config.toml
n_head = 12
norm = "rmsnorm"
rope_base = 10000.0
rope_fraction = 1.0
qk_norm = false
attn_scale = 0.177
weight_decay = 0.0
dataset = "wikipedia_en"
Each number is 128 + 32 x the weight over its row's rms, rounded and kept within 0 to 255. Layers, rows and columns count from 0. The size above them is the row's rms in percent of the matrix's.

# layer 3 MLP up, 1536x384, rms 0.0521, rows 189-201, columns 0-127
size [ 97 100  85 109  94  94  97  86 101  96  88  91 101]
[[ 88 144 148 134 125 147 120 135 133 101 154 144 109 144 122  76  90 128 141 168  47 152  85 115 130 204 153 119 136 133  91  67 167 121 155 147 102 118 123 168 134 146  91 161 178 155 117 141 132 138 106 148 126 114 137 118 130 108 147 109  72 151  74 170 177  75  98 120 142 129 108 167  74 105 132  57 131 140 135  89 139 167 108  81 126 151 162 174 116  86 103 106 138 146 106 119 173  96  62  88 124 127 132 188 129 152 122  95 163 100  70 166 133 138 172 137 105 143 113 151  77  97 112 144 134  83 121  82]
 [ 98  34  70  80 135 135 129 163 163 159 138 114 116  75 149 145  91 177 135 122 102 101 112 148  93  84 178 147 131 118 176 154 133 139  95 213  51 127 154 104 110 168  32 127 163 148  81 144 103 146 106 123 111 145  94  74 147 103 121 110 172  71 157 121 116 134 173 123 156 120 125 156 150 154 119  83  73 213 126 176 147 120  95 141 123 128 111 128 170 174 116  43 174 123 124  68 157  98 110 155 118  98 108 114 161 107 187 139 104 147 172 119 106 127 146 148 104 157 116 131 124 157 136 146 130 183 125  77]
 [ 94 151 114 164 108 106  97 151 158 141 113 106 107 110 173  71 191 107 174 143 157 107 183  92 121 128 122 119 138 170 147 130 143 100 176 159 172 120 105 114 108 162  94 110 117 203  76 153 120 136 123 111 143 118 112 116 159  86 114  85 165 158 150 158 148 160 125 123 104 101 139 135  97 170 131  59 123 129  91 103 145 126 135 144  87 144  93 165 118 135  94 144 164 147 166  78 144 169 150 156 177 106 142 167 125 168 134 152  63 149  67 157  86 147 114 115 132 107 148 157 154 111 137 116 135 196 172 110]
 [121 162 150  65 152 117 151 132 114 127 100 126 120 114 152 155 127 255 153 196 146 105 129  85 172 174 150  60  72 110  88  84 129 158 151 121 147 115 240  88 120 139  97 135 141 138 122 142 166 110 126  95 147 101 148 153 115 169 115 118 158 139 119 118 135 159 103 156  98 118 113 110 111 119 184 157 112  91 148 166 137 148 133 163 173 146 129 160 196 107 173 147  83 151 140 164 112 121 176  54 172 109 165 111  94 130 129 151 114 190 138 163 126  80 146 150 104 125 148 115  84 104 156 135 149 129 125 102]
 [ 72 123 150  70  44  92 137 104 156 114 184 118 128 143 132 110  81 109  91 121 118 179  98 118 195  77 172 154  75 143 112 124 148 130  75 150  86 124 136 120  77 150 137 128 156 102 104 159 172  96 116 151  73  88  95 109 144 227 116 112 116 132 173 146 108 174 155 125 128 136 126 114 139 161 124 151  90 126 103 163  68 141 101  94 131 167 103 128 184 134 141  92 129 140 151  75 154  99 129 112 147 148  70 125 145  89 211 131  65  98 102 139 113  99 117 150  67 123 116 115  72 118 111 119 123  97 168 173]
 [101 162 127 136  98 118 103 111  77  94 120 116  91  60 182 167 112 144 113 134 124 161 120 146 131 204 116 133 104 164 132 141 172  83 129 136 136  99 224 114 110 147 126 139 136 119  54  81 166 146 147 124 133 129 106 137 224  98 102 144 104 175 123 136 166 107 131 120 101 125  88 145 122 132 167 116  54 147 124 174  90 178 149 129 126 162 171 169 126 168 164 147 125 157 129  65 114 162 127 198 179  99 124  96 109 118 153 139 164 144  70 146  84 161 158 166 109  99 125 152 119 142  79 136 104 187 121 108]
 [145 206 116 116 115 154 125 144 167  80 123 119 143 158 135 129  84 128 125 108  97  86  71  92 217 152 152 134 123 142 125 155 149 112 120 156  99 118 134 142 125 199 119 116  86 180 122 186 197  89 147 177  93 134 103 118 164 123 150 165 103 157  94 169 157 113 131 176 122  97  93 100  85 139  44  84 186 126 179 120 143 148 104 118  89 116  72 177 112 159 172 129 155 138 172  87 130  92 135 112 138 125 190 128 149 105 130 112 102 162 132 148 170 149 178 173 113  83 141 107  89 100 149 182 103 115 151 118]
 [ 99 123 122 157 158 124 187  94 102 143 101 165 151 100 117 159  63 149 194 156 105 209 117 161 158 156 132 180 108 105 141  85 150 167 130 139 136 112 157 163 129 131 125 138 147 152 155 177 196  73 121 129 124 138 156 133 154 157 135 142 116  60 160 105 113 149 124 167 175 119  70 138  72 130 123 128 220 134  44 184 147  85 114 112 183 136  72 111 201 159 124 126  87 138 118 148 154 136 120  86 144 126 166 154 136 116  96 136 127 122 123 138  88 154 107 185  82  85 153 180 146 215 166 118  94 206  93 150]
 [121 152 119 155 157  97 145 139 162 130 167  80 135 118 121  94 112 123 161 134 119 124 168  92 163 192 142 125  95 169 139 100 153  16 124 139 128 131 145 124 101 178 124  93 112 150 126 137 110 109  98  81 143 162  77  66 132 122 168 127 101  77  87 169 161 153 131 148  95 142 113  86 123 109 117 105  70 141  65  49 168 148  89 125 161 127 149 144 108 105 207 126  75 154 127 151 145 139 153 122 115 113 109  93  95 136 127  81 138 130 113 175 148 131 148  88 142  97  86 188 108 111 143 115 160 121 123 120]
 [ 98 164 135  84  67 149 125 133 122 116 115 117 115 113  85 154 110 164  98 176 101 179 101 130 159 192 151 176  95 169 180 111 153 153 100 174  80 117 129 134  92  87 105 132 143  66 154 149 197 137 105 119 150  98 130 114 154 154 178  37 171 152 132 154 148 118 127 140 159 137  58 137 106 135  77 149 109 136 149 213 174  66 115 131 124 121 146 167 138 109 107 110 124 176 115 169  92  93 147 154 149 171 164  84 111 139 145 157  55  81 224 113 157 128 157 138 182 151 107 140 180 137 161 149 131 145 118 156]
 [117  98  70 143  89 176 118  99 186 149 128 137 111 144 103 156 120 116 128  89 119 151 126 129 175 127 143 173 122 146 178 115 138 118 119 151 143  78 140 163 121 151 141  84  92 191 103 148 156  96 177 154 148  88 166 127 108 106 182 109 123 113 133 156 144 113 152 104 145 136  98 133  94  93 166 138 168 104 114 156 120  76 146 219  87 102  86 188  92 141  78 119 139 105 168 142 112  82 145 158 151 111 150 135 161 130 109  83  64 130 119 158  79 170  87 112 133  51 166  87 176 127 181  95  73 175 126 146]
 [138  52 146  75 101 113 145 175 198  54 127  98 144 145  96 110 106 198 117 104 135 131 144  83 117 116 111 186 146 110 150 156 193  89  53 149 169 147 165 132 126 121 123  94 138 151 128 154 113 140  88  95 153 119  67 142 139  63 139 124 120 124 179  92 144 123 161 159 156 133 153 140 127 128 171 135 129 134 134 134 131 116 155 193 153 255  85  99  55 185 164  42 115  93 162 116 136 134 114 102 108 138 120 202 133  95 169 148  95 124 131 146  88 132 136 110 104  93  98 153 123 168 116  88 137 122 154 109]
 [ 83  99 170 124  93 147 141 155 177 122 108 144 116 118 147 124 135 155  88 157  78 130 135 139 132 146 107 151 114 138 129 160 133 116 139 154 152 142 133  57  86 232 139 125 127 146 133 145 140 151 142 152 104  71  88 143 117 155 103 101 204  90 149 136 123 148 100 193 189 108 112 106 158 141 122 112 112 163 203 108 157  82 133  77 107 128 122 128 134 162  77 163 170 139  90  85 123 103 117 179 160 147 207  93 103 116 144 125 148 109 163 140 104  78 179 112  90 122 115 120 100  87 174 126 117  91 183 169]]
# layer 3 MLP down (transposed), 1536x384, rms 0.0423, rows 189-200, columns 0-127
size [106 105  96 101  88  90 109  94  94  97  97  81]
[[112 189 174 139 140 182 142 141 110  91 182 174 108 134 114 114 124  98  93 146 121 118 109 140 121 161 112 183 165  81 112 140 101  85 101 116 103  69 100 154 104  91 141  90 138  42  90  72 128 126 129 149 104 141 163 130  68 160 144 104 109 134 142 180 133 111 178  94 125 115 135  75 125  74 195 177 107 116  69 128 127 113  94 132 148  89 200  34 124 125 123 217 126 111 138 118 102 137 140  98  76  79 105 160  86  73  87 152 111 170 129 140 123 169 152 137  88 149 111 103 145 139  94  84 102 129  32 162]
 [123 187 151 171 182 130 124 145 128  88 217 145 177 150 133  87 221  67 157  87  97 170 116  98 110 122 152 111  93  98  60 120 116 159 108 162 163 136  80 166 150 142  98 172 128  84 145 122 161  97  84 115  97 162  98 173 119 128 108 124 116 111  86 135  72  67  82 125 152 116 163 137 102  72 121 134 119 131 140  90 146 140 159 112 131  97 159 175 170 109 142 153 120 150 140 146 112 134 145 114 193  93 113 145 118 186 107 173  84 159  97 138 119 137  96 107 145 169 166  82 126  92 162  64 155 116 129 141]
 [163 139  99 161  79 105  91 140 112  93  91 146 140  74 147 149 154 174  72 109  84 132 127 181 155 106 118 102 148 125 148  93 109  96 121 130 104   1 124 114 130  83 102 133 148  95 137 111 107 166 113 166  83 134 109 117 114 220 100 159 150 121  74 150 117  60 116 168 109  79  97 115 218 118 152 143  85  85  91 111 104  92 205 124 128 104 118  72  73 180 175 185 109 125 104  90  86 110 150 106 192 126 130 103 133 118  98 157 109 117 162 161  99  89 116  99 111  89  96 158 197 150 144 127 149  77 121  88]
 [157 130  94 119 136 168  78 129 131 162 164  92 126 116 133 178 137 146 102 157 177 136 182 122 189  94 159 150 105 103 127 115 125 107 104 160  94  15  90  91  69 164 138 180 115 150 122 106 163 171 134 154  83 137 162 149 102 255 143  96  95 122 110  89 159  97 112 138 142 154  92 126 102 154 159 161 189 100 123 140 145 129 163 140 133 103 122 158 161 148 131 121 149 143 126 143 115 106 146  76 178 134  77 140 127  79 102 117 155 132 115 200 158 168 128 165 120 128 164 140 108  86 182 131 147 149 129 139]
 [142 115 147 139 103 108 108 113  96 154 174 131 185  97  84 151 105  74 128  85 115  82 135 149 135 105  76 186 111 129 109 148 148 136 145 173  98  53 117 177 133 128 155 106  45 140 140 111  49 168 138 117 139 136  95  86 123 167 133 119  38 126 146 156  93 100 105 105 147 112 139 149 111 148 126 139 125 127 125 150 107  84  97 169 178 124 186 149  79 136 122 175  79 177 142 160 130 173 106  96  93 117 168 151 153  99  68 140 161  73  98 106 154 132 147 147 157 151  86 219 185 114 126 120 122 103 103 155]
 [147 160 130 116 114 100 103  86 119 133 102 132 106 124 148 191 145  71  94 124 151 142 160 160 146 117 156 121 137 103 114 148 163  72 143  89 117  57  90 180 176 150 154 124 154 136 121 127 201  72 185 176 114  94 176 142 162 166 129  91 148 138 155 134 186 132 116 139  94 129 149 150 120 113  84 184 157 107 122 112 138 147  60 144  89 175 132 139  82  86 129 165 136 126  95 133 128 152 125 155 146 110 133 108  93  95 168 104 114  91  90 144 156  78 145 156 186 150 121 113 144 138 249 155 112 115 146 103]
 [ 80 180  96 104 176 111  88  79  68 102 112  86 168 156 123 155  94 122 107 105  89  94  82 172 110 192 100  93  90 115 116 156 134 126  95 111  78   0 128 114 121 124 132 141 169 108 144 191 139 144 128 184 130 157  86 144  93 152 129 203 121 129 120 112 130 168 172 143 110 104 142  63 177 105 110 103 103 117 115  97 115 179 154 133 112  91 114 110 147 130 176 172 128 153 164 116 133 124 148  75 213 141 110 119 140 141 155 121 140 135 159 130 185  98 155 163 123 125 127 129 107 115 132 169 129  85 152 177]
 [130  87 225 125 148  87 141 131 134 102 107 171 106 125 107 120  99 140 129 119  53 113  77 181 133 156 151 151 167  56 103  79 107 165 127 131  81 139  83 147 111  96  95  61 106 115 165 185 134 167 102  94 150  75 126 132 121 180 199  82 160  65 108 127 111 113  70  75 111 148 180 117 141 115 171 180 147  86 102 113 104 145 152 105 132 101  99  64 123 127 103  98 156 154 137  92  79 151 177 159 176  96 118 166 170  97 121  95 136 104  95 188 124 100 125 135 170 147  84  75  83 162 109 118  60 174 101  86]
 [109 153 147 166 163 143 180 124 115 146 158  64 113  81 163 114 168 152 146 149 106 168 113 132 126 134  69 111 129 106 147 131 195  85 192 139 118  94 137 134  81 103  78 152  32 116 139 151 231 117 156 104 107 117 116 150 149 205 139 125 175 153 183 144  99 127 146 172 166 173 194  99 188 102 170 132  89 135 123  92 113 108 147 145 147 152 177 160 150  90 141 115  68 146 147 123 113 142 165 117 136 169 170 100  80 108 124  87 102 181  83 125 132 100 136 167 139 207 143  79 126 128 119 112 112 134 139 171]
 [150 104  76 129 123 129 127 161 107  98 115 175 124 138  75 160 100 136 102 159 147  86 170 131 117 154 154 177  83 120  79 138 164 112  60 115 179  77  78 104 102 134  92 127 154 136  65 136 105 153  95 104 113 140 101  94 180 237 145  97 141 126 167  79 120 112 103 155 112 123 131 113 160 151 157 131  94 136 160 100 159 130 185 115  76 122  95 124 105 159 106  99 106 108 116 124 138 116 150 116 175 150 125 126 167 160  84 145 133  92 151 161 132 138 140 153 105 141  92 121 109 114  49  85 101 138  95 131]
 [ 88 147 115 135 132 112  75 198 126  72  66 105 156 172 144 149 127 101  91 105 126 133 184 166 149 168 108 129 124 119  82 138 106 128 177  69 117  91  97 103 130 176  91 103 133 124 139 116 139  54 127 128  83  68 146 116 135 214  98  76 115 143 116 112 129 153 159 133  46 170 139  74 141 116 178 148 163 121  92 171 152 122 147 136  86 136 153  97 131 125 141 179 138  43 148 135 121 172  76  74 139 167 108 176 127 108 154 175 114  94 107 120 178 154 133 157  78 173 170 115  79 157 124 134 153 167 107  58]
 [114 187 154 157 106 156  67 122 102 126 146 164 158 157 111 157 132 149 114 126 165 175 129 157 140 119  92  62  83 118 186 153 170 106 157 125 164   0  64 135  75 141 149 151 101 110 214 112 168 163  83 147 155 112 104 162 101 255 120 151 120 126 147 123  79 124 151 158 168 154  95 128 145 125 100 197 147 176  92 163 119 167 144 105 133 136 123 137  86 118 103 144 109 166 116 121 116 137 132 143  69 152 165 137 133 139 138 155 140 112 170 180 107 108  92  72 147 152 156 152 141 109 201 102  98 164 144  92]]